config.yaml
n_layer: 13
n_head: 7
norm: "layernorm"
norm_place: "pre"
norm_eps: 1e-05
qk_norm: false
init: "normal"
init_std_o: 0.00506
lr: 0.00755
beta1: 0.9
lr_head: 0.00583
final_lr_fraction: 0.0
batch_tokens: 32768
doc_mask: true
Each number is 128 + 32 x the weight over its row's rms, rounded and kept within 0 to 255. Layers, rows and columns count from 0. Numbers have three digits each. The size before them is the row's rms in percent of the matrix's.

# q: layer 2 attention query, 448x448, rms 0.0563, rows 422-447, columns 64-127
# k: layer 2 attention key, 448x448, rms 0.0565, rows 422-447, columns 64-127
# v: layer 2 attention value, 448x448, rms 0.053, rows 384-447, columns 64-127
# o: layer 2 attention output (transposed), 448x448, rms 0.0914, rows 384-447, columns 64-127
# up: layer 2 MLP up, 1792x448, rms 0.0755, rows 0-9, columns 64-127
# down: layer 2 MLP down (transposed), 1792x448, rms 0.051, rows 0-9, columns 64-127
q422 061:159167154134105102163119141119121092118078124163076070106146131160153145131132112141169095152125122109119120235132175170127088099064116118132116135178210164155110149149077058030163134185084181
k422 076:124160186143121237130162163109171120140147115091130153176135105156047111134124117107065096080128088159144128122164102098131151172092104148091133143096143125100111152113162133111136128110142072
q423 081:098156132180085131067181158066132128138115137098132121113066111136135133099118116082100075108171129131078160130159112117147070143160099146115198165160115104146160156095116116138144120107120140
k423 081:129114122146164117161041155158151089144126119106094187153068108181171101117119112153088112086133145076164170115144132115123194168114120113084089106129165152136090133131134171132038146174144126
q424 080:099084152144086118154085168130114111151126156182134147123178165135137139150149126160143180108103175128134100148086173116117119112074160115122156094083133163120090146175147131082160105103175099
k424 076:156151148168190124062110118107088099105102162097072135125164112171166146091107141088126170149176122162141169105104133091103192067114062128143117090149132169140070143163150121181117151145117112
q425 072:158140105087138168123115132184152083125111116108127089159095116136124113100094137146108165139093108052137080097085065119098194101116107125155120091172067094096170133114111159122118139140186107
k425 083:121131111103110146089124152152126123126159132085111122089083099126107120099174107129137111128083128144171084140162135113081154187115073095027072143141088134193146080121166131140101105176088133
q426 079:204149090100145131120210098122066070122165145134119116143113078140076143142122179149156165150154130167096130141115105141112096080137031112164107159111095161123103100081081123112153162111092118
k426 072:183099168202130116097130096103086175119141081145124104119122170105141101223137168136154051057111071150065147138158168148131154139103137177098130108132197131094130093130150110109079142097156164
q427 082:153096133094101143053143114149158106123172146122105121151158071130148110091137102127069103156197144096057113141197117137152174124138072145135125158138106146153128146072121140147095170147093127
k427 081:119138080162116175193124115113190104142108147130132155099118087121146110174162111188100154064183102165159151142156101092155062177105165121118091113143136139111133114128115119121190142054128148
q428 082:155162147143100131134148079138112076087138120067048109129076100150128147113146178120138113181085152124152108129082118130129195101146104111104074164126126112142138120074106198109118109175140120
k428 083:102169173083153149104070121129162185152142092093144160115130145123166108120109143133192093111146108058114162136150128119135133118141159146110166121119128211106131129096168103128163114208153169
q429 065:098204193124133151198182128147157122106100114173169097130110119120154092105180091160107141128163104108117125153103198144134040052133176125081114110142143153106077125164171092138146115143161171
k429 078:118135123078129096120081119159114153157139155112115101114178117141148131103146126138107093158141156151107138087100139095169131110070138106154094139097065167066105127058148147108159093054148080
q430 080:169075141145159108145089099085161066076119127079119121103149139114142086138183156121114103076095165127076110124155128089159162120105133101080154189080095150104133082115181133151166095144096131
k430 076:137135113156127165174108117106160118152101080137186070111155099096163139102076162165136086169119118104078096150099094171088102091100111129209142115085112078170145149110081115114102073119119128
q431 066:185134175117137113092149151116144107128111158122147124118100106132087088150160084189109128109120124144132113108131109093095175094137017129123137102155075110122113116121098087153118135040110170
k431 075:125134071167113128147157125125138143133107206124109098103142136132109063103025101117138101129137090147132169108084132159143084110152122113075145155151138189137105100037102127100157112183138120
q432 077:079181171146127108059123124122143181167113094139156100123122190102126149061093141107146093164115145128125142164129157131137066097164166117171172076165131126148117159123118074172167060135110120
k432 084:107080121161103133150162115146104087140137128126145135100171178107143166184116145180115167136124120168158144096094095100121141101125176093167123152092076098118152175148104103125103091081102116
q433 060:140141119153127103147109127106223066095133160066176123165120146131137160065173104134102081133109094154126132116117128121147150139137036116147099160142088113102115156078170133186119157187187133
k433 074:119148112156120157153212135148072136166146131159185101093095151138100146133186132088123113099129116153183121137156181082156117149127134156128160118102151113119145102141136212137117102129122106
q434 083:150140083077164143123116173128170066140106155138056107100157131153088125163153093080066052127078154097130026131089093132144153119122104109119124125128180197072164122116152183076178161133184121
k434 082:211140168101135098151140163070090093103142107140136152159128124113142156066149138107108092121154112192179183113118195139121132167154093131114142123156116105154140111138101111116105119176125128
q435 078:091097157112090149131061162120185066161033148202169142117116148130108130150141149121142110120124082128074125110119154099112175138154166160133154169127092103106110078091151142135098119210085127
k435 070:125174121128178118122072084100106183113151110092132090149154119113115176099168097098070124188112159106157084175163117100052153155096113110160061117106127133137157093206122143078081137178167120
q436 064:111094099147126120132136115098136234136126131206133110079185122130104103153121142158100103110121172090151125106144171111116098160182198059159139163143097154153164164133123169122151078069021164
k436 082:137061099103117118124168067124194103164119110161086103125130148164172157135109169144135095086122103130111102186121102171133137090112156135135133191129121130102135125193145117156179114169141128
q437 061:123093121134167127115117077111146056132099126083160131163083131124134079162137067158126186147141074139104114125128136112124137110099109125113086082113131021135130087147156101184109167096149117
k437 078:138146161147129081114167120138054144161110109110145092124109137184171076133119165176165134181143099153144087127123110189113163085094061071158063149065064124125140123113046131117153158110118083
q438 094:143059142140187134138077074121112106099120146103123123167151116115170166139139175108153165152106122130171131118125139088106126111114142142135150088101101095085128160137099181167136170164095114
k438 080:123168144146089155145132165154113143123089153135112145092127113110166157105117068148113162121147136037151149059135132134226113098143116182119131112164155182118142172131105100069141105152116146
q439 086:201155106105120133108131102105080133119130146126072102151150120154144140097077086139121118149165114160165143165054146161173176111085031096136140153134094110178168106050128094097097173085093149
k439 090:138147168111148148135109145086192128123081109151159137114099095178159159135171087112127054113115119137101101093164155142149112188157103119084066152086104076095143098093094107119115132143155155
q440 075:192109121144138174141157117134140106110151127138119139177111111161130181137102146138070169063107159105109078123110075209184118084129120092093142080105089116127084041112148088118099097162078147
k440 074:118102173090146078117125127132130138105149068126137134142120135089162130107143133155120086104127102105065140111087156103136136131113130158117106097135097143132187138102173106077120124135080123
q441 082:064100159113093118150118101087175159134157171150138094129141167098093145165149136146120094130155111122134095108159161093146092155106146099158154153126134155153129151092158104127121126169093155
k441 076:182094128116132101147142110133115169120124133117097140092099159185107140100160158150149080155128150134126200203172134138144123183124109147115136177114177140114137167154116136059197140085145119
q442 078:062136176139072126104144171099137171121136097146170134183176091118181120079196112155102111158185095141137131117165144135104125126117162139120134144182138160058153128084160073159092083127081091
k442 076:098098155160153132125141095141131150109136145106125096143112145139117131096092114186162168195120130104120085149158129128118114176148120135114143104113072132092129156183171160160124146066130124
q443 075:153192160096125156153117145112130139184144118150135172160161073134128172092104146124109127071132146119105136154187116086142131103153122149126228145159149151137112137087124119130083114128118167
k443 081:111150142073108138149091100114109111086144089115071106143150155157157216076079109125086084100073133118111126086083143115128130213131102087102139137181173182178121113102112115131084105138128087
q444 070:103081091135141150144153152141240120116147108064161159191123192142141138153163121157132182109151089138113099100096230175140161136104228136125100132124117113123146119166146069181127168157231099
k444 081:099082101131085113141130093171107111135082160117127081174134116155125147128152184178160108116119092120058134116117148165159127090150136166102100167111077069128076131161162136029118145151165124
q445 072:089124131093169088194132064090124154125111097159105101116188156147144171108124116183101131128098108096116127137151140122110103088136132151118170149187153154165095149169079120151089117128156139
k445 078:108092114124111126150088195169128156068126068084054172107161123143134164121157180077099127141134106176095149177100104152112129119140131143078140089118188110146075084115116114063109051066108136
q446 076:099102132117112119110130151125184082087164073048174158126087124107147145168113122123098159122158167146136154086188161136105164147123171167088084124135110125124134108138098053200152169148177103
k446 081:118128104085140173130182153152109091137104157115077090073137121154113129145151175175122125088125163111141056158094174116135110120153115094069118168090040104098129137116135136102112127120138144
q447 086:113118126112158102156121146125067165116077024188143159149126098155124111179100130090066148094083148163159137082104145180142120140083103126161102140122179125105117139103177195063117149115161071
k447 080:164151141125102076136150139117123093097156130158170075120107142116113118154075087036093112149094090147169113117147156089163102099160150152237108108136133126181092127141149159183136135118124112
v384 097:117142126109156114146149115092105121108145085142130087117087133143117138096142064138169122130105134138174063146158098138159086104166148129119113115132125113139146067117069131083145087144130147
o384 079:083105144143150110123097149146230076140119095096098104164085126143141114193132108149118135115127057103138155117116141141123159150129146123153156155143101155106088154152152078130111156123208120
v385 101:171111178131125117155116062188122121103149141119138143146108160050144195154146145164060120115105123119074134114116135127131126108152118182117135128109135084098130099122174137119129129099110129
o385 085:137170125171122141085060120129134174132086073150071129122154106133138111136110107136205176103120188157157103196121150139143114148122027139185118126131103154194128130096063103123100173129194183
v386 095:154133134127145113157135147131136154128114172170136084137129139091106118140131148091123095099135119111165138099134108153133106118115139129127130127172157094111117107146139121116147137167100132
o386 106:102107112154136165159114129121084168139152122082178077117131174173122106074135110150128118140179108199091088181118168112107119127135147144115176093044171096102125122040096124188123116092058114
v387 090:145146159184114113184137150132102159160161075128153156103161066168109150137121079160154152136180117149154112098132147138083111101098114137125085067101122102105115183151142189124150085114137144
o387 071:177139141123136138103115162107180112082080158176125096121085146111131101078127152119107095144155159123127171144084151150140092149142181157136136114167089107170095096149095130134093143117140117
v388 090:097136169105112091114126088137126130096115141103162026152187170195162178073167106062120092143103103101117156142167083196131116115118144106152128053149120093068163136122128174147144104132143123
o388 087:163073116127124163123107117115155033129132126118107127122113062091121138123162157128120134090145125131135147142085108085141151181206112137077169144081169196208106058082119091089122123122143103
v389 092:142115126085172140136132031101151111170148136115170056124179129158111217118110127127049107098081137135070086145106130156109074118174098231120130077093122099114175132129135124130136177144127148
o389 065:121176113127100169076091142118122146119112112090093139089126149090168136107072150142154169127127157130141139084151143093167128137114111148129098158111171096112115063103116138105147068108161118
v390 088:128144118165237104159138172063129125105143190120116129119106118107124126105127081142109103172157140061081185137143125172136118149132149126129099112131114122150171120137144115148183161171105156
o390 130:098070168144114126083125123139108135158120095098071149112171096118153112167111135175119162158132119127198091141124131094155165122180045128107201121156172112050071140109092158184130141076192165
v391 100:132128092122064192127129195215129094154118176141078198131118126137143129098117114100151153086085126160127195159119123128133153143126148093186150164123143110139120145124078135117102087126137124
o391 097:150110108163168096145126101094126171126171123134132089087163123090148110126094109125155146135129133119179112127139128139148126123126175092102143151189115241125173138239127154149137167121095145
v392 099:125103158160212107153161093129138139069094133145135165144115152155130142126101103144114089115131119114117072138103153132086142117131118148145133086139131135140119135143095123163146080100146155
o392 094:125210102105091162128106133169157141146147138164120066081132103108127111102149139133111136148114147120114130129109140123097105150116143188129222095086139086123111125071160096128158118165152151
v393 094:129141152114129105150140092051164094156146181163158037150098177207132213113118118132105085142083150161130033123133143140122139158185118115132101131111147149125153078123122147123138186098161108
o393 074:080122147130096171112089110104155176137048139097168151124162126091142073110155118110065148109194116081156132090151149120146159139148127166095151112140167057123082165043111083133165103160082125
v394 085:140143153158217101132135145083118129112102066111113193146101081222138075109154129156158132092120074138142107110123118096152146148138172138085170163095082131115135121156105149113141148139121086
o394 094:100067088104131113140182153164116137114137128202115128107133167145081155163226157139088096178136145092125126153100162076102156091166189112128089151164126174100123157081133124124109130164148148
v395 096:179127115092061128117128047193125135131124162127131132103140165079145176138131159157109154176105133137061124138117121116100130163103133137114121169102104132139154129157121075155143145143116110
o395 062:105201131168163154104098140107133093145165103153161150125081185095114109060052122070158127109152109119141136148104118138148085097142089117165181154156214088178156063049131126140176165117153177
v396 097:135092114166226129116158253173110123081118169138107125131133152137113053162108112139158085104149137118145082141108139062111138109201125113108160141122117154145130181127086094124105175129139120
o396 058:159209137123106125146125092106096130154161150133118141168147110159158099128092119108058181155163139049129123128099170170161071155111178120115125090156146113135057090133165082117174127072091172
v397 089:130144171080173163122167216180116126177116144123111184164137142158101089160141169153191192115133085133089074136157093123107128129022135120131109104131151147122125166148127117149129082149119153
o397 064:117153070155095097117102127146134070139200135202110097128109109098115147129153102092117099126140137168134138181101128077101116133131173099097187134146118148120090131139129107128149108046123118
v398 093:114111149156117106096162144142083081110108122119115181100130125116103143131150146124126152134138125138093147155103119146087103134179134107147139163157126172157146147124111088125157120139151163
o398 066:157188116104134151157127147133152209090150135202075119098148176127104169110089081114112076091130159140152121156138120095165119106152076132101179129097242100106148130113154063169110127128062170
v399 099:142131172028111086121119109132119131049125115134142115152099129062147255119144142149111110156119151148114107133111108174145125155121112118124119117120108131118171125123115133142173141081120122
o399 089:180177107145125128135107112076236117096104147131138093151136145157082084113106103098144148091109093134120125166110112124113123083128093169157141132137072068172122117104136135106074124132151216
v400 097:124136207125037086073148000164106082107110123098131198115126124117121190120129149106142160155084130153070116120118143168079114149120111128146124170136141133099158070133103141121116109138149141
o400 060:124147097164143114141128193111175151131119151116171103135088112120133122132103085173113111140158094162150147147132110096153172138120140148099101129062106127163107155106161121136108160164149159
v401 109:131155134101223089173105060044136146188168170130152084134130116113149110127128095161118105089136126123176144125135120145131100108162156154132089098125134110134113108120155158117111139158124148
o401 074:072058158131105162143164208146092132155180114077092096059093187098102124132133122085096137210173144150142092152097134139115201124085130147107170096127191101107137124112095112153156097132153113
v402 090:145152097106089118096130080152105105140112182122117132142171146063105110152124145097149151142029142094095160140117162151112151132096093107155139173116158103132124068114100103145205134115114141
o402 060:172097158142164162051117164080062148151080101092167136131097079183124139144113119114102109115130089153128125123135129118145150129158044138156187139085125141143106170113170091166088144111207137
v403 093:122154125142122061121113142182101148171137140171128151114081106136151112129130160201113139162114143114171126162166093134100153103107153119156123115151091139105100157127139199114119113103096153
o403 065:147130109140083160165128142122229127090140149110092091115189119129079140129148071087149129128133077197135134133093130173122085150103162149111126190095166137100165170105120127139059103142163161
v404 096:181110137063196124137124150023111139070117160126149090130078123034136185121135174109142101143145129117141120143153159162144083099148107147101112132138112135178148115126156145111125175099123145
o404 079:169184163138118104136122113138120040146155196114071142105089161132141121140137100162107171145069129146144132088100120110159152112123034136120159124083117097093109112162074139101111157129213136
v405 097:123125129066076178138118049150104106070121112100120206091162125098176125119139151065100097132136119134109100119116154126155129093112160090147164140123091120175142109164142142145128152123120101
o405 056:176121141146100091109115155090081100157097145149100132127106130127106101146120146161175152107082142084080153175054100129103168163116069095184127170125128169118092117110138116123133093165089089
v406 112:127157096155156128165130134061140160108174170153122117130119129092129087112093118155066123170160106106246174147137131142149091092128122136122124102129148121153097118095112144121117152140173153
o406 057:126087165084111165069137125128101097141101099110091105109154126100155113135191129131171128129119137066089149075070063147097144153160225122122121094118162117088156134172158163139143088138182077
v407 087:118132173159233114119163122115173100008179138114140079095054133163092155123122109112127081137133128121121129160112121136160149115165155105086072175143109158158167157099107099095147114117157112
o407 091:179142031114093167128103120110103210176134102166166134194137150113112088110099172155071160133145111135113137114102148110081097167108158152134171112098223083106123103082204107128131114080107169
v408 097:103109113115080183114129119135116113137143112078134114069147103147154127143141126092166111124110153157051150161153115092121151132098136153132139087136136148111149123115214100126159109121098105
o408 077:222229148140131128130113139123041191150150168193126096144157094077135125116142165116063099133111172147106139098084123129139134104105056086181087180088085139143099133095083107082118113115085057
v409 100:133128110098108151110134053109127090073159162102122130144115083145160133145128119190126125127091136145170131129128129126160143134089137146139146127094091160149095115115105165133160118142127134
o409 078:181124133185139113150146143074132137147153155101147132162151225132086141146122141157106138143148107113154152100128083153109176149127157104182062174188100121105170107180158159114132180155124161
v410 099:116141132129049106142130159152142153247141132175104237145159081197095150139124173104102158155165134142137140102162111116078076122066179122132139075135106139089091219083155108145134113147126121
o410 064:112096172146179130203095119170155153093069100074154159092154126096144125137123081134166132106120123158106088152156163084115131159131152152133158158109143147136169066193090088122123121116098147
v411 092:140114089156211169111120138180101147183149102132132223110174184167120194147115136130133148119117140130104140121104098126190165155111138143160115144160129147145148186118155086179143186109127147
o411 082:172162156088123098122134133104120094089111128112107116142109042135115127128117110119144093106144177099158093194133178107109076071161071084063171110096144104128107097108064139126118140092115165
v412 091:147115142209175140129144144168099124137151082113103143095102093091114169160151157057187130134161131106108168141109099129123139139123112086130105150117130150151108193138175103152145140123061148
o412 049:122142089144117161154106172153218158181186165122110081178120091139123123097133102118130170130109192100146079104118130108109079146148104157145141132126120155122102129127099113107102156082158206
v413 097:164122157139100152081131165128109155048137111106148101126080135087120108148138117130131100137133158097034152152099109152127171113139091084104129180141144142148133126141130137181134180117066129
o413 084:166100117094139101140140117131094081161135154138146149100141035114123132103116113145151161156146108154162169156117115062113072119126126175190091061171122120108130093058142173090122148169168134
v414 092:135136167188062152122097131178115110188127137114143054095199110181124098134084167036136122149124133126168162123141087120097169138102136146148115124101135136112131162125161139170159148094115120
o414 082:119121136122108084163098189142148174105132142115121182163120106191188079077168124176111137122148112185125119170150132155108129137127104135130163115076084114149141098071110156109105139115086143
v415 092:158144151109153114129099117110116165099119147127140105133125178153144129145132179150107121182097098105075116133153110079121062135160140137140151131123116113131142137118075179144126215138152123
o415 056:130146160142141129068141120136125044071113086068121137107127108132126168097125044121115088112166144111127141108119129205067104157090058126082143170121061058134116143070207113137097100100098121
v416 095:141121097027061189168120130078115117132088098116141052132136141107121093081103086159083140108143148116128086158139148129176142103151099146133143114176139057138135102145121157117120111112140115
o416 056:137035140146138081092172099146076112127120139120187164175098046155175135169133149084167193117084089088154126136127095174102127175070117119147091183079115173119134120102129138136102166149115143
v417 100:114149129189092099115137153131111128148165133150149080159084126131111148107131119141106096143205127116181196107150105145159114098165120131132103146111116119086137140103133136125089173115118138
o417 067:127105137111144128146097153122186132113095098099106123176161108149138136156164112111066089061125142135087112173136159192164130129092129117131165136151209126098073135061140141124136122077148115
v418 089:106138106114138119121093071129133147116096132106128075158144156255120084137125106120157108105113123153079144105143130145127177171108130134144125119099141103177151094167122153117138131152176111
o418 061:163042142098119091126091117115098148165166143119195099148121123110067133155092081115110142176093132133187119144153096062143104085119076082114145130166051163131147054136108134087145141168102148
v419 093:152095107099083186082117113114137093104128175143138135127165139086151139141155169126102134116108133128082105147110102075070102159102123133122145167129149141191081098134173101125128198135111083
o419 075:087252144167139088103152153114107119173122136130169146073092124183129125177124112154167147113122082161132102130069095133128192111132118130131140112138071153110117136097128140116112070160120117
v420 090:116129133054124083105093064162122119171167108142158094133147142209129102126108084147102105135178128120179162078121166141169145104136152121127138066111103150098138117104088159092075108127116124
o420 050:099106120176146180115116127053216092076056115110155130175065075059092096097140112092108135072144165162074123138117127125092121170122169093138111148178150116130148086090129115195124148233138091
v421 097:129112095124044139158129118127108099138135098147136159138088141105117169128147121108142109107141134167066162141117119118098142156136101144142082180123160164119135154156136127148159098116105106
o421 089:140135156150161127145169185160095159118133091186125150087188078188139122074152150171139102107130101088135091151105179074103137124102105126084128109174103091142126126049173091155099177173096179
v422 093:122114096091107127162189213196141122123141098102132197115093177108102076115160101132175135125134144116085109114148173056109134118084096066149124229114141133168125131118171119156131119121116124
o422 093:195084144149166134117154068088081161119173151170133109200137085141112142149118140165141087121080110139174122095118120100122149168152174129097164088139123129089136142157132088104146147146163179
v423 095:115104197183095172124113106162163101081108096103090141109048167190109129099152156125165080132150164119149131110100134115099170115067150087082101103137138126135126161114161106186125097127108116
o423 059:136160109117163058140076139125156095126076126136094124107161115096106122151116131094137168097149088091133115173147145133141091154114186192147156154053167200153106101154092076113104118124142173
v424 096:132107145081158154104097125149117104017126144098146064154047173090136160092143146155144132119118141157156156149104111129083130167155084133129128139156140122181119091162149109108162128120147114
o424 059:171133099141078106097164150085108122149076147127185178135202144152155144130095130113048124128103171187119074068152167126130160096166092137125135127101071116148172143047151125143160174144111173
v425 099:135098160145052204101130177175129132106082092114136116117127100082106127157152157148153141107103151121062192193131125111077095146122085121094151207123150097132115145101130117173162177099133081
o425 074:121177094124150129095113098117100110105145122220173155079141108117122131110086114100097107104148117137148099106124141118140112100073139079158069146153089153206100111127155109105151149141120180
v426 099:166139108071109129083111000094133113147154138135181083094151137092156180168159163098116097122074129150128136129129092111116045115119129168160090162086162114142164090098173167123113195093112122
o426 065:085117111109131122087140156125113092065157083091083171117069136138131121103100122157142134143121131161107153130108123100105182180123051119074143136144086104176121103063086062147119122180139117
v427 086:127125134176138168136124134217107149171142099126136193093189116048155126135134186092149167120143096075168064156088134119108181112074138119158135114098113116115140143156180116188108070120159128
o427 066:147078150133106075156144182110066138102090108149141116122159138150110129131153125139135131164109110116077118165115117146151123184124167109126140141115156142150117174095165116096144108102047156
v428 092:167110083187147064152133240147162125173121100126163106139070084184129080132123111166103089095164116137123137119166098121137110147188127143074155123120152130098128149094156150098082112117132174
o428 065:161095192121162148101182084096165169128121145133115104171173103120157112148096119162133102111120058158146149116167125125137139116078196147224094124090045094106123154139118148092129117128178069
v429 088:115147121172158097120154190133094139187129096130141231121102086253118134145111145177107111094164145132142133141139124099136186138144172079127134142135136192129087167134064147087104126134119124
o429 055:097101093120102113195107172156187114073138091157088109168148111161169096084184101142153176124117113138126114118107144146111083136142104094182146082129111119071111126151179091142156091135127188
v430 094:131127141196170110182150159136145128095146131122131076134121148043126136160136107109127099150173181120187089118103146172122144154106117161125136161135139109135087145136129100140143142169117138
o430 059:107177108131145143136138143139048150159097172186117200114182167138126176113157193146138176121168130151044137169109112071126133124151155118144114111157200121141142166077193115100095131090147121
v431 097:106094081043106132069157125137093149116110174107162077113129173140146149110178147113131147152071153163066126127068121102094191150057136122174144162117129085118130113123099105187155184158149112
o431 065:145239097168117165115070095159161123104142140147070143094111116129145124118096144108132154104127134092129078120146110138125144130179056121118144136143113142128108119131138141134115183121097154
v432 087:144125187121042079114139041171115138125141125090118127100204097142172098112122155107133151150171104137117064145093157072144154163127137126160134116151116158120111159151127099108113098139136117
o432 075:163101077117139133168144148117065111149147136154086137102109083116116147098097133090147171097113162084117125142118066140095121148114092149174137128109142132101137107141145151103118127109081075
v433 105:114172187145201117152135128030152112124168126127149108139098136069128105116100116175091116160147145139183146091156120187090081089104145131087110064084129125140115152075124140096129128125124138
o433 075:130018079159113132120147125134167193099103111088118091181107116157102138109205105129161134135108118126133107105120110114135154138142130147181080114126088098132132108189096158106127143139216135
v434 096:127117069208194100115095147169119120101134143130162139138183147106145166114111135128118144096133134104118091139113113077129098169104127162130097085144113119161125103174131116156182188157117116
o434 069:197097196080116160068184107103151112165176121125169103110106117137138120151094095170142130178157117155128109145125151132101092109115074105124117102152096167140099103043105135096125195093109148
v435 095:136125145130084107114142054124129089176125155133133235104214114210134159112142140121128140087062142108109113107123143118104130155118134093127152148141172130152123128127150102153168170123154093
o435 065:117140195143148179112078152162133125136130122131135103075109151131130119137073149115161110188161151130145127169122129117102109131165045143126093106154080047082096120058163020146124133123078153
v436 096:126124172222129153116142153127115129138115116114142195134156114165130137149120149122164123099136121139066091135101117096122156131139108124145126089103176150158124159118113106164137123144084127
o436 055:088181088128158114101088106201090178105125151204092140134107097107154069107171182109213142158113126117112136118143173102130123102122197146084043162188089110079181094186179170172102091094145191
v437 092:122124107196141083157137172126161135107109040136123122127128110174144116085123052151114104115112111098135140099087136126107152103172085133103134108158115103127085129132097093161116137162094123
o437 109:161080138065142168138173073099117151153134180106089153178156083147087112185121139097214115159182130117181135154153096081116126117102231144116117162114108160100154135167151145127123112090092108
v438 096:095136118138135152097129126146117117175105153122146095140123145169084120133117139091109160149081159086112132114153117177132108111185118165118109114110117142097170070092130158122126214153103117
o438 060:127127173083126149054117152118063121082115128035169121166147121141152141175148131145120118103152110155129149158102174137119132121083132130106204113176130071083068136125090091171151058151132076
v439 091:090144103193099103161134105085118093133144138111128204146209121140148086143089058179069120121175159139127144146140131134185170094130147132140158158150108087164103089132128160116156077142121122
o439 095:138058123098142145063171117110173121129159108101102118129082142095174125174163179110167133168065113087165137122119087134140148145144072107088066201095142210033147144109112108170126195111119095
v440 098:120151111063101147150111138018120170111142144171144105151072144088129074095102016167143194130075111141078135094144140125124077098083112115135142109137137093098130107147110105112142137135135136
o440 063:125005090141195145103161132172135063164162131078129135117078105110178166148160178147146125151091080132187158092097105163124207128134084111130114140112091157069143132163181126174120116143178086
v441 089:129137202087099137145150157172099152116126102088144148131222165183129241153107121192199167148115135098111114142083154111090135166092148144116122128099109119109175124105120096097151061076165121
o441 105:154118088148155088152073095149090083102056114200180131130037103130114092113163157103110080143160123140112180134123142163117080099161137109133143123136173135164119097175129155122099156141113162
v442 089:137121134163221113163134089079128132129099137131136123153137120160098165156125102184159107095138129114158133094155147127100159116155108091116141122094150121147126161121099103116072107137204157
o442 073:104159127140147155197161136146172166147158067137149141102067169158127113104191106122083143154133179130130088160147115112113121105152217154113112079123136106102175116089158125116157106146098098
v443 097:138078175124072135150143120198138127075116109118120098139151126177133165141138169106119109110126120087056125151092162134089165157096099131144130156150163110148140112161142150159137104142101108
o443 086:105108130110185133162086131115000084120101150218090130088172085115086125106104111125135134089163191116194169119104088102129099104139090111130139106093106173113079128122130055135122109130138141
v444 094:137145147097085143112111111082130110092118089115127042134176111045145049129130098116132146130120130122153171107134143157160124128082131172134122123123144119066143074135066141066168143181126143
o444 073:153082111091130087136088144140120135099145190049132116176138143142129148146166132068088149143088107136148121086132113093133129154150080118104115175087098159178112141124156110178104137081146098
v445 091:099123165111084099173131116063107135206116144157108168126125161153124176075139093176153127120146129117156122137145174137117142142133136108133145159136140127103080146123087143150116054139149157
o445 057:112104097114127158175122086141244115097095088149108104143133126117145128166186131178130118088132119167093147101148173108101114099105166127125141102128102159134167093177109072088117188094131118
v446 087:167120186115125131113122129059134151089104035116145050159191140087101202126106123092123123119123111111127081140147162150134047174104106137163085121085134131136114084133098097083125119135118154
o446 074:104156104112126127097184103127082108128175183131159168082063214107140089097139135166139171176138197121112157135079135119118135084155123137136070090144156067131160129087131181152155148118142080
v447 092:132135125107090123155130120194147128101117064133131126067171075147121094147156160091150145119120129132094146081071123101071114162152129126086132115114163149111149158129102117133094096099130128
o447 062:105144112111128109150100132140064190170156099161127130112120173134107119061085142097132151134145187099118155106141176151104134081135114156157142098103151149151113165118112138151144146135094160
up0 096:133168106136210147097089144113118137129155096162111086129157123139104117149070137138114089134086165153097100127108131127139164107142087107095111145102123139115126099125132171173105103149132073
down0 098:044130079107164168094113170115119109101148142190130155168147084151107134148086065131128110163102097079123107099101126119205129123120090097103095160136188126164129133095146151130153093109196178
up1 102:117161202110097120112099193067123104153069147133121079052114149127117129057213168155145145077092110096094096098104169168127104142076123141165142127120134142145125104113081134047110146140130111
down1 100:116108139141124119158182134100147092128074134129148122146133163133077145148142131102158144160197125072065104179136131146157079156203137176155140082132134099156096124094120148110147112107100107
up2 098:110148124106123140183142123153156123146149122085146109157128105084102112117122092073112076181117111128168127143105126103167187022110133117126158127053141172133088119096102082089118163148147136
down2 084:091141130120109101132157132161158075128144177154129133120127129113094120097093112140138095123127094129139089127129112084113176119116187121144117101114183111126136158100107146123125125119140162
up3 092:125116088089129166071097122142117122128130072160116130119097185115134163119149160099133142173141140091136122109084126129142162120107132172063157178129176145120135143127148112093134116153115105
down3 104:137111128089118110108169158081143162132114122106167130184104128129124178169104080109145152152156092121124184174100166117115181180169163144107193149160154137143147113111132153171118119118135132
up4 088:113117133131117110148100149177138178108106130150128104171127141142119134144174104106122100107199133131135141167158134110113135164099104114139060144111165106127182176117141170202116157123172145
down4 073:163113085156145129151074168124087082126202139107154102156107112090107058075128124144110134092146129120170091160100092115144132178059130107155110118093132111098071124170105154086122110174081157
up5 108:121136130122088124194162096104169151169124165145172094132121111137156140106107072064116127067088134129132179126121092097120145133132038112156191153131149173055151139127079133133040186146077104
down5 105:165110150118141107158139113059154160146121106131136139121111081133172115097091142131121152108132096183094193135114133126073212145156079144074093147136093133095165116140128147124115146141119145
up6 102:087114121121088154131083184089141196141153114097117098099070120141051152118104143027098109148178116101136168128141089161119099140114110172130153137102116086115141069135108126191142152171118130
down6 121:129127115088071171128136077129092152155120170126118235107128108096205131155123105116132109068172119118117113066110137071183111133122131123108102147127131098138130095152169144134172102078089160
up7 094:114150108095153081079124145097127125137124084152132126122122149106105068100097169129116089163157158210113126111138162191124187123107167118089147149142106172142103142096173135128167111060132081
down7 092:189041135116149103123143143129157108159126170094132114113155097135119135159150088197134120109153146169063180122117139154096135102107107130088146117113136164086179152127190144130140077153123090
up8 091:149140132144106152168178103169120162118138090103131142070083153080180148173089136156118063147142123081123149026150118106141111034107119120109149083118118156130163139167175160204135112160118078
down8 076:143133066126145132123162202125137099116144100138136179190106104146129086230163123132115136151150188113133139171163064139153111117146124155142134160194129103054084165140117097131106101137104097
up9 098:152131120140117159101101082101126068059120113112073161144152139157156125067109110173207173126097092130164139133112099174062118110140186117181112053114095090106115152107157106050153160107167089
down9 091:131086124093132124117101152148172147154114119123107156145128157118127090135114166173125133055101103099105129119155092206059121060131140115092100139073132109121109132114119175147155097112155078